Weights of a small GPT-style language model, trained from scratch on English Wikipedia: 4 heads of 64.
Each number is 128 + 32 x the weight over its row's rms, rounded and kept within 0 to 255. Layers, rows and columns count from 0. Numbers have three digits each. The size before them is the row's rms in percent of the matrix's.

# down: layer 8 MLP down (transposed), 704x256, rms 0.0669, rows 509-575, columns 0-63
# gate: layer 8 MLP gate, 704x256, rms 0.0713, rows 510-576, columns 0-63
# up: layer 8 MLP up, 704x256, rms 0.0679, rows 510-575, columns 0-63
down509 100:094125066165118121139136173116116084148130093184066122134110166155108138122103169163115124141112110118026104086154123067109050151108104066142153142111092175153152095149132115123139193105114083
gate510 091:116129142126129107149140097111083108150139097086118132086123114148111116171106144110120183092121102129175115144113113096102066075164157115157122081093073092094112181079105109110170153170128104
up510 094:169061111109128139055067080159083149148122115162110088106121094126134155087161121114101099125122152091146138126112162114160163119103072102147151114150097125106202126190133136195149118123133047
down510 096:105115085150162177134083158126131120103154174089108160100154067086175124134122164117099153070140105154122177190152130109117071160179135160112147116186180129081124163077114108147118114156139181
gate511 101:126152139143109152122151142160125112121112140056088097119135131146117158121115154192090149106152169184177153147111125114090140112131132081154110157128106104204159133139072162072157179171125105
up511 100:100090155133112094077140132129153140084106179063175175143135151165178069111127079138137107148169134126164103163145128142132147162147106146132160104148140171079099126122090094116144190176087114
down511 107:125152128139196143163113134144154137071172120139109128150097119075164120100104137138114130164108091175085193150142121107155106141131129154122078173169116091163095133049121174099128104133127174
gate512 103:128169127097105141119160108082094155152139132044124148056189063038095152077132123159150140121146139168083135095152082124162096210105131106081159135078149107136087154142144152096130145130184099
up512 093:124116125147108151123089157133120101116115137086151173091130101128134196142098181147146142132127169106081146150151175139174095145040164115116160117100173150100105143061150122107132128098172123
down512 096:109142101109056177123104081079105135151097091128231099098133087174154126139087146136111165158100178108098159036096098108189113145166154105100112119085189096122152108122164177097147148112166100
gate513 109:126163143066101168076151193097105129132100168140097146142104116162156150135081143095168148086126119119144107121155111050150148154140106114115174164109122127077110157138111128118097137212156179
up513 107:068107086163166143103108174160107168171134121108103167124113214164116104168103128107148165141116079097173122171084142120120105093132123151128129140135101130148103143102158091144145123131122185
down513 109:147089124177057147130064157077167138150172169134110158116093145160092157132112090137089123072126166158156166180105159133060128150141114145095107162120140109188147158221107113175119141094115127
gate514 098:098156163106083179097138161177148128140106165144128118167124217143161105141069176080136128143186145108089174116068110063133156200128099054086106165163121130131144150099160111121103093134143141
up514 105:117109136118120152115093134129124147161112119114149122077139151127104177170141072180174183129170190142136148143103096123171059183074131124127133073156116158149154106115159098167148136153118120
down514 106:148150103087119134121091040085197159152033115113151107152149078117213094140085096128158063161151181175135081095135123137116155153103143099154132072098099144110131146195116093120095116144082135
gate515 104:151145142135150129161157089137132149089142135042151121127110160120096167162163150160064050096139142173055026126079115124088107113129146157133234108113181125177141178118055137093097077086074141
up515 102:107158139100117168136084155123100118206110149128124159074118122113140107088154148080123165146149081158138086130113120105112104228111098119163116133127164163107114089096134165138084192159135072
down515 106:152132079152143142111111117104188120132093174130159091050119138061101193099119158127110087148119154129174129173153117147160143154083150108131127093135083188161143158135110133079061110185153147
gate516 094:118140166193083109118136169117162170125138105162110127076098042126118130105141173169138162120106124068132088076188111106096136130113129139115142180152105133080086074103164114177159118166198084
up516 099:109050130153152153204145133119106126110105139144071119175132077101167166115136162137099144117130155128121080094180117118104144077130127123096135130113093151108114096143114203127137126140146126
down516 099:164129132189166130149132163113099150103119164138177102152124120205120104127194130109113163177113150140094124132115113130128125120155094115152229175159065115123133096098147096081119099110157122
gate517 099:150076149159164107093120156166114133077138152123127149169155121098094186123140118147140140111114096128167099079098092080097127106124092100161093115084089152214139072099121097150152136119107107
up517 097:081115074110156167141096067105062133129137123144081088089153188128158121202113097101144129168123179092123190130141077125162146181071105122120161132109122123135118134123112040095104157122127144
down517 097:119107107172128144120113136147105155077121220122145095079114139104094200167089153101135135107177055162184137052094113181137081128135118148148109147152141125180147155152112163154134152116134103
gate518 093:170163120107131124111168195117163142120149111133125147094137117134127167089100117126156126115177140128093127098151085135119136135141171140046182110086138149200081225123079127144138158142164134
up518 102:121131127142128084135104108067091113121162097112106165145155135155122152082198136155148151101157140167129095116091074120122100111088084084173184154125142160206110152149105078122141126127152162
down518 102:145162145142172093137164112133138133105145143152159169069135127099092172127118071115184141127105143101114117163096117128101119124133127096216098128154155153148117110149142143147063105130167146
gate519 095:085156143107139077140146151164144099124109101079138118107083142171140140105189101160099104125156107078105182168090191160117110127179131141104159139113115154142095086041149123098113183144123101
up519 093:128117112133125133143104055141090084087180168073095124134072164138126109196171074086073114145113139141087123150139148095083210125120125127088093130144191181169136103131154122126076122162124113
down519 093:135088121111153155145142187125151115120131120125134207127095122093142169174165162172101081137172143105145106101160126088078112125106121097129137114121104168154129160155129155126113153181149086
gate520 104:113142114175126201110164161097128125117102131080087194119130101151144175112114130153127166112224082108239073123162090057117111123146124103125086144118148173102097137113031123134146136135155158
up520 098:109140128098156089114133122172088165084120204116139203140136137152160141086179115147100173164111161161082164110126137134092094081056130090080125183097054093182087160109144086106102135156084111
down520 099:160130106135150112143081133123118106187112098102153119162172138152110224087086131085084160128106131131115125079116122157102153127155047123141126107131153079139114118153157128193136124100129125
gate521 095:165138166089072118121163123123132174172065136147171077182108109146141145057094059140200101121156127132092154129101148138135146101162177077148097127154123103029150061112173114115103212085090131
up521 101:107159112142113117149149111132079171159064117103102121138126162093125133109149148112117176123133100099112140094124144055104119120113114086125117152097101138155083144085194110131069088108052120
down521 098:135070163126151115118157163131061157111152105149164115154159114135089149148105123145184133189127177150191102158137143115065137083116144102084052123092035115060111099110101118138129098089129071
gate522 093:089136079179134113109110101156130113124130150151153169110117131111119141072083094105092115071126118144156188071118127133102133112139138100126103142156132095119078114093094145126150160189102160
up522 105:120125121166155106087093123180164106142063132163120172119148122123220151155087078166163081094127166083140116111123122113098096115103138165135138151215100147121137124165167159091139103152152090
down522 106:090147116161142083118134121159141144134160138169081153112110095121099109094154099106168161057142062115098107057116166125151120140067129130103095081128057157092109097110157150139175185159094101
gate523 104:187139141149080118200140165097159157136110144114153109088158152122079165086062149121155086129131141137083106135099117054125156147148140155112098171151145122136137171138092108111136119255127168
up523 104:126156135175161109176099179145131135128182058161119187142103088132155147108124129123111185127154142091157119163130084162115157126132106150110099138134187150098123157145090129117130133127129115
down523 106:157166072109126140119153092135138165145109146128120144112122114125140104134113161164121069125108046131116138095167094151131147129120105107112147137166072076092216165155149108191130143103166106
gate524 106:111090172125168181111135136105193060190150091162122190077077077160126115077122086115171162107120146144118154112125088149137092193129161097125139153123124126080066108117108102130125163159160192
up524 123:114132102132063040143149084185144150136102123120115091162163148128120165139115160155124061126081109121097132159099136071127109106106121073110124135104146073131094110186142074154171081114072151
down524 116:126136162145049079134151093165165129136096170076122078106151160160130190157099171160157107141118144088131126178093075108069100159202102099124114126126141160126104135164136041140160115125115206
gate525 103:119168156116176123122132124126157087182187151072134119098185080119174133118101146121111190124152144117124128089159092133085134145182115120089162095082114106135123140127103108143152108135119151
up525 104:095117131162099159144146169183076095091141125184056068168130149099155099133153102110163080142160108199115097109117158129116090066146132145108134078110118142133091193176128133149055139179160103
down525 108:112172089127139175134185104079140105149155094164188104097109079204102138147188151106191179168133090133113127132137128106120122097178157143087107128113105079095065144090150088116177098138152119
gate526 092:070162121121060152143120063142106157165147109090164134093154153129155148117123107109170134189226150148133130098093159096173135186139066113067099120167190132169097142130114146131113134135172145
up526 096:144205107127182113174125101151124154184117103138119165069178142138083115123144181108094088175066126186138158122069178070172133140131106092121115119136113100095086093154113209098155084143140153
down526 101:143092109126117114113120132187137087101096166170092139128134162108152093133137124119173132088163102081116128148138134116038118097122125167154149150117130107129110154175117172135077108117176108
gate527 104:123129114170164188141085133081102174124090140112157163108095176080139166083101115169096102086115128110100121142156152083116119077146165090074148105133149176161125113067101159121155156178158144
up527 099:144114161163091176127134119104157142107080179086056151136168112157187152104087104154136134220100136134171184134124100145144099047107140124130175120092115128175201044144113133093131124115098142
down527 101:075168152116187116088201114119095136158112140120101156158131090188191112112135174065146082134130163152110118223076170134116104142131104135109099107116118103129204138103135147098112111129130091
gate528 100:131123129118149113117118141177151127109123116141150159130088087152164141157109132153157093090137180138077119147133181132094180072155197099111130164163192127088129107143137149147141152124123182
up528 094:130146112181080151048153104151103122119119061130157159178129120134124120116145036106123128107149093142176067150152116156132142128117085193174117073098088109136136108131135135116121126177097124
down528 096:118103086079121109087080100182138105137131091105067193133140153202167121106107187165155135061128158061081090072155173113143128112165138160067136114194144113121135110142126156072171111113126148
gate529 095:112152100206115130132148181157158137093123150135128100112160146059159179134123099128147100148153166108146123104111152097103158110117183049128114135120136077114092139138135134112171156200063087
up529 099:147106166131150135146115111089033155131114137158177137129160132133116156130152115092122147115099166112056174138138100155134064037187105198082127130092155142127129103144127145117128112087154087
down529 099:187155105177092131093129140193125103107133148147123147155154106063115130174163159206159090109119138126140164116129132084102183127179136145135145076133095166142086154127152162192170158145138102
gate530 105:124139142106051097161136110159121134173122118064101134096093084086156200112111096134122123107154140111117095079082104118043131107144116110122138158144184117145094094137120126092142162087116160
up530 104:105132096164055131126109114045121138179103118157177114118121147114095148119148086127101121143114068106121068129090150133064145098106073131128159140114147164144155185139109106141053151150070116
down530 103:161127168124125122105119097103110174100154135138126080120189139120139160102135142141144188096113102077180161178150170151147087145151113095134065165117111137201169148202121118139116162112139115
gate531 097:085104058122145156144156104121158136117119112117169146114119137149119105165189106080057124133122137120110103158158151076127060125104139118127173199112183071135082170074133142091078186140138092
up531 098:083154107181129143184142123115059113071126144126144123184134127150142106146126101143174121111129168087177153145172163164130119151070147130058104141160107092120147096111154149124122082118107080
down531 102:119138130130141098145146134139147140123145156123113120131170123132061083189143085141113122128103110150118108148119139129052138187178045122143098181141104173124131123138107053139113122205110139
gate532 101:108085125114128063095081128114172048105138086068097054106150167110167155181149132111124086118116130132107122109116133164087118169142108078141111153162103157209145191145184171134128164148153158
up532 099:115135119142148133179162167136157157074155165132089089064135123108200101147122129176177087166124129115083195090041193168085048074100165121152099151103152118157092116109149131103101160126175141
down532 101:052124104178194146097108141151159172119103162126122137126164085177133109126129104156155117098109166136098124139115103149136155119139146128093153114157117121123134180148179153064129080168142151
gate533 100:163142156189149186159168101130148141112124112066128167162105123065095117164128107116122155183078102207109101140150141148108153168147108085085121113161118178114146090151158095112129126177145104
up533 098:123099142127154110135159103173120149120076127118096126115082148110166167134132140193089096115066091147103167152122100114149151114113150126190114045190121159173112102099149076156125219107113155
down533 102:125044127167145086076085101145090133182192175082177096110161107090108110090137148135098128128151175122153142080155154075114154129107140119160116117103164089106124153101132138206168097117114129
gate534 103:130135128200134150121185089139105109166116106105125189100131104129130118159146116191133066136101137147160166108117023155050101180103142114107098117137093099188102106099112147101126189197128172
up534 103:134126150165111073139144166092095099085141110143117174124185101144157134155134158164130107162087074119146096157161104109082114108108134152143078073107104122186090145090125115127113119129146147
down534 101:139153128093073147160146095140178115135163136149108103125071123127062109112137135160120165103140185144111088158109187145161034177138112141194127138087152159141155172155146138123086093137159109
gate535 113:144071108165115099067132135121094129071110129129112155166086086135105157146114154095144084126138105141106157134155105148142178153075112158086149112163177148205074122110168123119129181131109081
up535 107:112126132117157111147095084144160145121179115112141092136121164128107140085107096137110082090093167153122157111082137113110066122132090123119119114127058131159163095080150176097146095116121130
down535 107:119117103128126133190135129139110164101107124100135108118132127165108137128131091117097145064134176116190138113111154145040103182138106103109108104199129117162134136108144161130172147191100162
gate536 090:101109153130100133095092119177159052162135155129102075143097190160120124143097166086147082142127167134156121151129139121117195162112144099087102172183161115126083144157130114154139088144139163
up536 091:147141132136147046181109143058200136161159136183105154145163172118112109136070098110084111154174115109139137161138183171140082138134136109105143129122041122147151122043165164189087103134174081
down536 094:169120176110142156120076163128088163159042146139149102114156090156083130128179098142155153173110154107120095149142072176107165105144092119173171165132119198113153126201132123119167140149078054
gate537 095:160172189127118101154108174097172137110139133095099186105112147131139129183151104186119082101114126220149111116093115104072130077142175117136164162124112137172129138138121087119135116162159149
up537 098:152106124110138101118165126149110139124088069130102141084100102110110130153106116124124146107141077129169107149113106163111130159157178119088189198158142155084153103104106144136121172118172117
down537 101:245174148132072141113100202147212152191124133173138130118158131068137180139093104121131162138166062187156198068119128095158130129117106104116126184110097175145095120163097140183152156180132149
gate538 102:145091160122152141158119098077082123089114147118149102137098136137095117149181094121164101131127078164122135130158108108137150132106095137061135149057129088164104135118184101102101154129101133
up538 098:107122148159089153110167152147119119129088153143112155154083119094190090164131116144152119106058075147158149111115168145143156066196121138144098102124132147060138128185147142105168173138134192
down538 099:095148118124150140195052122124183137128176135162145150099094102092177117184113161157041154112136116150076097157158106091071051138117150141098115167102079111074131144136145164081128078066144091
gate539 104:119122130224068121115143157205163177065103107142108129145117115173117122124133123164084080096103134167056156105107094125102206127109128105166105120121127104054132086109102077106087107175142033
up539 094:079179151167075128142123104084114126139114111060113117113127129127065103171131096163121132123127175128111132103116071104148101099182106199122108110144117142140215040079169075113161120101170161
down539 097:131169076080140087112208139119118171133169133043100171103168127124168163068087114094124138164137162087137106123127112118053118144122194132126176129095164163141134146100121112161091124158110120
gate540 100:107164135147100118152181116184116160173078114142127185192115082091134124074067131170155112099176158103121104121133155094113140145111114144150172149158147135122114145141119117134072114105104117
up540 101:104138153159198121130073145168173139125093079098099086154166074156147144135132142143172085127130133150153159114149101108123202150097116197124100141093089078098166123150194147109113142122076099
down540 102:080127100073159104078142102111161092158117095147102108092092146198176085098118129107160167083086146093096091185146158100136152121101170150130148141182109131063092169131185134161132163085193145
gate541 094:137064141140135151112120145114110130120090120123095129145118125064136137136160162125124158087126153152162158117068148117131186125088109141154176113139142135109116135153119162093071079166188105
up541 094:152120144116160139109163113128129145163093188127100120172130157108120094152131094151209137110176083101140137164097130168127145113114195146146146083137145107099076152097154113133136115103115104
down541 096:119108121146170112135123115068155106130165088155112172210102181130137172068106111120127095156102194098113125177031141126132068112068113126143131089129130156123135138180080087150069123166196098
gate542 105:118145186177135139104168091124095154125114108092124189076125127127145158128178111138041105118169097117146126149121116135098085118136095098146077102065113156126139146173113057140161123133123169
up542 105:136127130139159148132198127136101126123141101159103136121153097140073158133131150140085120090120124130156131120166081106156089125114082146107109156112107124246157226117131067129154148134088139
down542 094:142122133183133168114156142211149155132162112161094141130185141176124123120152153148095096122117141117139093065141128168096107140108111130179096124063121129164101022144107111041099146098090113
gate543 101:074144171082106211104138127097114111122126091103102098109141187119077128104152149135087094178153170098140114130091126090111128144107092106127127145143109119120162179092086095142093061157129117
up543 099:194128118125112142117104085128133140123130114155109123118108155148129107160086106139157135121069167118150128080222144105115125110168148152150174102139078148193109129102139124199140143110090148
down543 102:129095103080088116167121117146121144105119103148115162135108122112088085144156083109169148102109126200101111172112151109065092121109122152083079149146148117177111114140105168169067150132123146
gate544 096:094160089090100082070148193144124109145124165082146147153146109107107151182126088163083125114136078109064095156125189164157096124107126110091111133124087131122122065131100089132158182161160127
up544 101:108111138131149169108142171183168147164158114158168080131139098151155152115084174126146071168139180126118086166077130142122083059146079128140110101075161101106134105160083131164146177146140148
down544 100:167089096051074152105083098146125094182101123137167117155132122099089054150097095141133111130068160134144078153127130077171201116133131177096130136133124134115109186132122089133113092098104154
gate545 105:103179127118091159130101116153095076142102055090096158106147162091143166157136147151135125111195137158130143101105106117154101153119080092101153094133102188167094145137142155117135136142117134
up545 107:163102133108117128094120138211131048089075087125133150179139142080158142121101075157092147185192164133191115109126111126134150144136103117161132132036096122131152102138126131102161116172093123
down545 103:153105149130083156080119121119147195078118157088104095119175113120157128115139115040121121060131090137136139120107080103114134165135137153139167185134150127137175129119130089130155130102150132
gate546 110:167147172160109111165121126199114150116128123123108165151117116095114123151165147057095151138153099116098133107098150127088067128159241090116166164178146113123116134099115087157080119125158224
up546 105:176162120161140146152142137151127184138059108105146125134119141079134099130161098106013115180106134179197120118138100102106122124123175107135140169131097150156141093160154101143128113079098100
down546 103:103095101160117096112071201082106123155120150135130125098104142190092150221142117214165108118126091141102124148126134125108178158145102112137102122124108139118148057132137093114104144133105105
gate547 109:079144153097094162057152130167156140091090067119162115097021165079120134118148105094163122132182171100099110098104075151125158171182094132085122152117120198094168098156167106110087146154138077
up547 103:142097160097147118162104113125086143110122170081141106166132163128134157169064143178097122087194097166094074140109077049137173134118119118106076099146160105168148173116128140116236119122128105
down547 108:126127134171111118171107132117130068074093111045111124149128110119087169095163142161136171143154079147088137082150158078108112061174105138167114113128093107215191178130090137105150129118142165
gate548 106:166199173117147135175186128103164166133209107108041181097150112071107160055136129191144167127181099090094159116145079164118089168079168060124137101105109157199097207099131119130110134158106181
up548 104:145160130132118093183163121102179192127124072087123082081144165074128183148124144186136129177129111108129114195185203105147111151145096118185132166089105160178126140149107144122109146154153101
down548 101:140173169123122145131182156095127083144176112134056102135189082099138108088115144123086171086116089123132175101136122170102089139110144132103161103147135185154112147124094068085130084143057153
gate549 109:078131139135094137134120155129122064098127132144126112197111121133156196135121096149130071140111133143110173094090119136139078159131125147100147100104120114153015087084124075142125167147170129
up549 107:092093119180117160098071127134077094166135129118152096131063176150136122128120098185099194163131131124097147120087178112108161118128134069066157117111196173135103088124131134092164114133102151
down549 107:130122120129157120123101148132068154137128093085099122120125221115118092170120106101111110128120072168078131143135164138120088109152137111112147108125107094110179109072056125180135073160149125
gate550 103:142098135145137082184149066121099122140122110129120150151190108122143137064069075085171111050132150104139153126153150101100141152118223106165098114154083121205131148090121189147129133197121137
up550 101:110170133099078150156107143098097097136145151113091066136114131143165120124139142093120114138154123086157133245074185085139110148104162108119126110141196158107096152136153112136214138167183154
down550 101:125142125159151099151140183111205156116158090081141145133135128079103126121113132114126141124192089194117104169071106167100049104115067147114088075136115202124120114182165133134074176098096115
gate551 092:104126131109195103069138056100156150166149109139143158070130119164134121094196072139138100127137072176165138156119132181098139065105090122130159092119171140155120058100098129106112167149097140
up551 091:107182109143201099194082161172137119151105079101140186064119192138087122094153124108180156140115178108121115142105163143142073107139113117147094145154074161193122113068075191128115183091134123
down551 096:138104145205150100143140097131115104134138154173137121205110094109120151097144129104099130093091097120135129169115114146117113138122113159149183172130109093113127170128120139180108107129136159
gate552 097:091111124084102167069166123167090101157133165091111101162131138132142106100115094165187131151159127179108189103157112118160127133135108138074141096115128181052131146086130107151097119164113160
up552 098:148126131113155114139165126111122167133125125138124141076103120102148115114087118162103182114165099110173110068150153091222148122159175099074092103116144104120155167194154138099107134162120086
down552 101:167145142108127098134128130108095115057185146142149117130108140231118095119089146089108165151148140142154078138125173135242137116175113112132127071106165098151068107145198099146114148140115079
gate553 098:125194113173122175044110150156114108140117148132092124152124086135111139059113120120118121112109146165124143096146107076162125142095107156134146161154107146131110110076154135055143205146191138
up553 103:114079108170088121172114113177168150143120141147095114108132125115127120144164081187111114098120152082135109146126157121165130086160058168083062132164121132083146175148118210147141086175151113
down553 104:169172127075154100197126096137126139140142172020086193099145106165125191114097116175192186119094155070124101111110117080102141091112106113100071120134157119043150142118158166102104151091104112
gate554 098:148117052141064102106120081140126097135118081060115141181124120125175157080124133138148171134139097180120111135138099170162092178094122122124188125067161139155143125073056100090092111112145097
up554 097:089154155100173214144115111137124135160114107133142117186155124170170132112112187174148135084106140182150152138169128095132123120151121166158082162155122123091140117144161169111142155159119176
down554 100:121084131094138139135087144093122074124104121145094164099155090119094132141070171098136195121104126107146107179134166136116106195128086091075139161100081096138067088133169190192113116140161163
gate555 096:198110133141117094102144108082134130102102111134136158114067122113142131126118103116152126096091073089133139136091144127077068113095095137091135147142112071114099118079124195113103151155192131
up555 095:129103118193129120159092102125109132129106179150135095153113062098106127132118129112132110096121101145134110123107131180057132154122132081155144141090127108092100117097071123092115120178110155
down555 098:123169166170200105192173076119163151159099117079107110171144128207133137126068136110119154119108130143133122130189076176157081120165075134129096117101165074145045134136148114112172134130126141
gate556 098:090121121096111077132128092109111157141121082148076119105116135149166134101129157115136094074134182106123138137148218103125117145143112122103192145137137118172129159115184147146151184156130119
up556 096:091089117104152203188162202103098092095110116058124100121137117079114142116083148103170109152148141114132117104144122098135139132169136116115179140113174092143109105171127104120091139148191118
down556 098:169129151134114080176145100134152152127146094105162155090090132133100088167110150153131111100195185136130140158135173086154096170136129109092111164095124110131160137118097103184120158144136093
gate557 105:167126148090096167117103145095109117103064153124141097181148132077145147086154160197090124177150124127103127124161068135160136126102092076125129159118079178122115126124084079105134132173133118
up557 099:122129138056132139185097143145067133096119126144098160119135076095136122190100116094097129102125135094147110160156089184146177141054123110154130177144112126162128114157175187130140199091079086
down557 102:070107132137159091145132151137136116164110102166093143171157124157173157164118149084196093119110114149094110149146137090124162148099144091116075143061129140122121099138114181140120141100131166
gate558 102:141081170135124134139143120160130147156123095087143128144178130139124189123055113148111082087099100179142098037101160141102155148106118087164083097073072155167169161170067137077121173152111132
up558 100:121126039144128086112118126150088117087159138160119136131127123155130135112091100078068173120080124142114152116120151125188184162217146100193134198117139119162113115145146134185178162165154177
down558 102:157095155159156081127128193107112109173087170126142081122093120112117187189118149136174108126155135083164131121152148137144154140123143076146118136118119123102205152157098132142101129103138087
gate559 094:122117170125144166115126095129117098142092164111143105152171089122132131139163109168185112104130109144156175158167106162091169124132098122178150118079132108113154122110133137128150165143150136
up559 091:117151159107115151143108147127155175109184076119197171109128109075121105141147132121139128125137193109096090155148052121137145166162158150122161136073128086121165113178102134102158105138074166
down559 092:175146131108133113140189113113078168110121078170084097129153111095145113118147142151111112181121101147100128195091198115155114109105154062124111059121137151160107143159077127148106165180094129
gate560 090:099159160123121124117195124125123124160134088154129142127129123143108115166131153148154102130118108087189138081125109166146124139159113077139163073118109197121100110180077149120127153160151190
up560 096:095128109082130137108138065035095115144125102135120099157152114171124107079120133140110118112092173121120137133121137080184135145124078110100123089086121112110112122077157056120156104131168151
down560 099:136157085142198106152074087128064167123142094147120080141083159150096105116152172115140137131187126128100112074117151113194131125194102161149140100120139133078165066089100114133130145154100142
gate561 092:128146127120113132072099124148148115102192137132141063098153110124133143135125111143206194103111095160100101095081162176153127123153171091121170142139142110173104138149091143130127150135116193
up561 092:148092126099146150134142084129165102123142116133096125174139135113086096103110068129143123070162189168115121124071109108175118203138143110112163076140140113160105083099106102114090076192217116
down561 095:133111122106170141113117168091134129144137130138169120118140119172149085129110169193131136091135127154130112109087167196146168108152167107091113131083132109106146144169118193115086132144144130
gate562 092:110215141142125100144099145165107118175154089122113077129113150122156162175150138118171156071079173115110072188145149116142189139148148151120168100173114095110153146187105099132180166171106143
up562 094:108111111094098178162094153107159192088141140176167129090158157109118129106134126158107094130161126130203139122158113094171162118102143152144127129107141124144184167078119126143077106125100101
down562 093:136085148127164106104178122093076124121082112086126137123118126109117134109167180101124098153174080122152142089117088104153132068139121088151121116101115144105109146149120115105140151108183120
gate563 093:116170150157132159084093100154108093140146070155143102106074121108078105110058079145117142102137134118074117087137132150116129173104088076105148131096164139175049100078146111150131158151164086
up563 097:171073100151163116144128140142144131076136188109080172154164100131111141138129155172154130117125121122129150112082105131130149086112230113113114085110117111090165158161049130143105115126155120
down563 100:162154063159117122127090127108159120132122131053104131115136131154131138096151145155151084162193132146093093154133089145152149121133117149143172137110157122129144123150109129145118152142172121
gate564 107:108115080131111112113092137142129112119130085084081100118128149107112132086050107121194110079142149141150162132250141107109143163137169155098133165127174104138119130129152135157147134166117133
up564 097:150111142107132161128150114024106142139108098153075157128161129088117137137118112115160133113181173104121129132119175120093196144093100100146137165191124119118108080176138082130060159108110126
down564 096:137109084125122074135159110140108117122110096105120128108109123100153120092104080172119104111107116131205099165131151070045108176147163154122068143124164127106153132107136121145079104095164210
gate565 095:116160126132158115100123138191132164097109096112048171133131051096121150133133144158136069085102118148129072142123174094176151176073184090086095080154163082144083127083117088143099132178115186
up565 108:171103163137163138123196111090098122131121177127090143179159096156105157125137141171096198175117129156076141175110130138129148167073087167129125083141117142078121105128147100126133088115120129
down565 112:159129124112136167136208182054102105129073167106067097125116135115154121145090124097126097121144180117109126172130104145169143145149140153096136122166109120123127164169133130137153083096091083
gate566 102:170179163139178141153127141182129130151156073136149121118141122201131185083125117033175123092122106122170110110086142105090139177150135044153175090142124115099111160079105113119168121127132111
up566 099:170077156088090162123099122118144103128107119139140141124087152121120135117129109148128177134107079139132104151147128098117127075080119091130137152158176133073095094015203119169138140123162203
down566 101:175101172072129149096087154143117106113132152095196198137073100082144092093131107119137169143140089126175130137167150061160106108103119112092113161149128133076087164103168146207175127135146105
gate567 113:140108107135132125112119144161068117158099139155170145062139180146162215102142094201146126096138129118121188130121150111149142119117116112110155178132111126108094118110144164151155152147173109
up567 107:139187121151083142147129106103103150070117107185188151126098129192119090100144167153108081141066093158117162133126183104104124177146195164172133145052161133137098108076147173179126162089146088
down567 109:186156133146153169133127077141095132114128087192101106154143093122066099098164194094109163114120117122135121140130194098107118163089144121128146091156160084113157198048160102159097107150088125
gate568 103:111150107145093126179121152099162123104141100163081146135089122107138162143137122091123150130127099113101094112130131110107129187165124071126180079093096112125101134151193144127130135118116187
up568 098:109123086094162154052181151122135138081120086125133129180111107147142081135113151137129136125121109158148154118170140137132134215194089124168159110081096112083156156125169114118094119111118113
down568 100:078130118145133158098144159159163113121127088174158146107055062087117158112147173145126142081172125122100082112137152141140118133119138075140157147075103108133068147148115161039101143058089085
gate569 101:169086127107119179162111105126059130138116104095123137191062106100105122090142123147103091166113073124122153110121117092148200176165118124140130114160123095138162092171122150116130114146106133
up569 100:111146107198138101114104139122141159118101148161109117127177101126081094150087113138102120170170122118118144128155061179130177092146149057077087115108108172164138110076131167090072146150088078
down569 101:132127125084221145160115140184139135125132157174126184110165089110136051092128148082150113122094205096137141156113120105149093079055195103066117125195159097151092152102168127185133103153141146
gate570 096:164151131140112177108123154168152104132157127132132150107118136086110150082074084091100108132140116163096108090160134135107109111122103110145165187123117165116105163127195090128099168125101098
up570 103:106144156111077102127145104177132114170182153121084201143104167135145139110125038154176140126178126181135165134145120157144135137056103156100156101182100143094078141194073142093128132108171111
down570 104:147139161163114161084193124120148106137135174078133155131081084131164133129113063090132093112143077138123139141139127085092123099110137123115172111160129168041094107178114121104125073152142137
gate571 091:225083069175187097157094162154143116103089106158096159115113168097087144157149132162192094105121097103068145099123110097059113115125215125126149155113130071121179174121135164121132182132120113
up571 093:124090182080153078174135179053116151143141137137133086164167178107134104144151122098111098176134119117108151127147150170200086139150127095086127107083143102106153124153108103102114050154187148
down571 096:085103129149098137154144108096186120107087144141121179123057115165086152169095126184121167145148128038101150122143080192070141121157149148128131140142114134111109119058093144124143151122145119
gate572 097:064165108146133161158111065161133164145108114086144089124102155077077136158133086108106111118120088171151132108134071120119140148091155123134203170134114103172115158130126165059114122118139111
up572 097:180077126121137108160146094073117211133160117125118136118106120145168167113111144122102165125144129219146139134113136097116124130120092122120136094108120115094129097137101170116170113112118108
down572 098:118105136183143123104165104135147081129050150152144165090139139104106086075182159138165113075136144107142110164128143128101121107094129095056090073104123072132127083105077100143135160152130107
gate573 101:139183136109124118103097140140155156077138150159090139163081078118106129131185123140120109100106149129162065131100100156095148130095145151109134064122124201137078113146158129118105155114084194
up573 098:167128201088146132112132085140123054102112168104166189116128066090111159141147192123200148123144129113155112121186141094130174125112149089124125158114135131119140136096114085123130101123102089
down573 103:103118149117126151098112137158140187063094163125090106103129120091100109177067138135152138156149102109065096132110125111148108089141098134156153124118116118153123168167137143148181199137163090
gate574 108:095182092121072111134155075122165119134126146100108141137134098141126119120090076139161109081076126119135141139111106076081126108122123100110207102137190149182110180158199141121126121117166168
up574 097:104120093133108143104131096122086127167109161111108118094092142179132119116111137157142119152181095130041141155118122119087197150108159121140135125116160140024139117147151108112076145054110185
down574 097:117074086127146101050142110141064170146132136117133142135089095146123107145124167124150150119098149121130150134128147135165086125137126120068167136140130102162082116078165065211103172055184113
gate575 103:141159099085146142061130135130120073130108065144141144175077122064140151083141109121096128101101125156093130113158086135135114176104118112143130164197100109145120143078182147134091081153067127
up575 103:102147109139080102104073079167151165129097129136163111153104145158143137158120191131162129153098144144166140163179131157120132107128103128152184129158140116090112127090127091127147109163164162
down575 106:148113125077065125114166056195118089125156086119082120083101149089096165147125119132190132125123139058116080118145133110115136199117215175141130112108101168157194175083077121127162125113071115
gate576 096:123109163185053151124168112200134115121122095139105159140124153081140119125070095084118135124086103164127105149129116090056185099109092098103131163146086162091161099118071113132131183131125158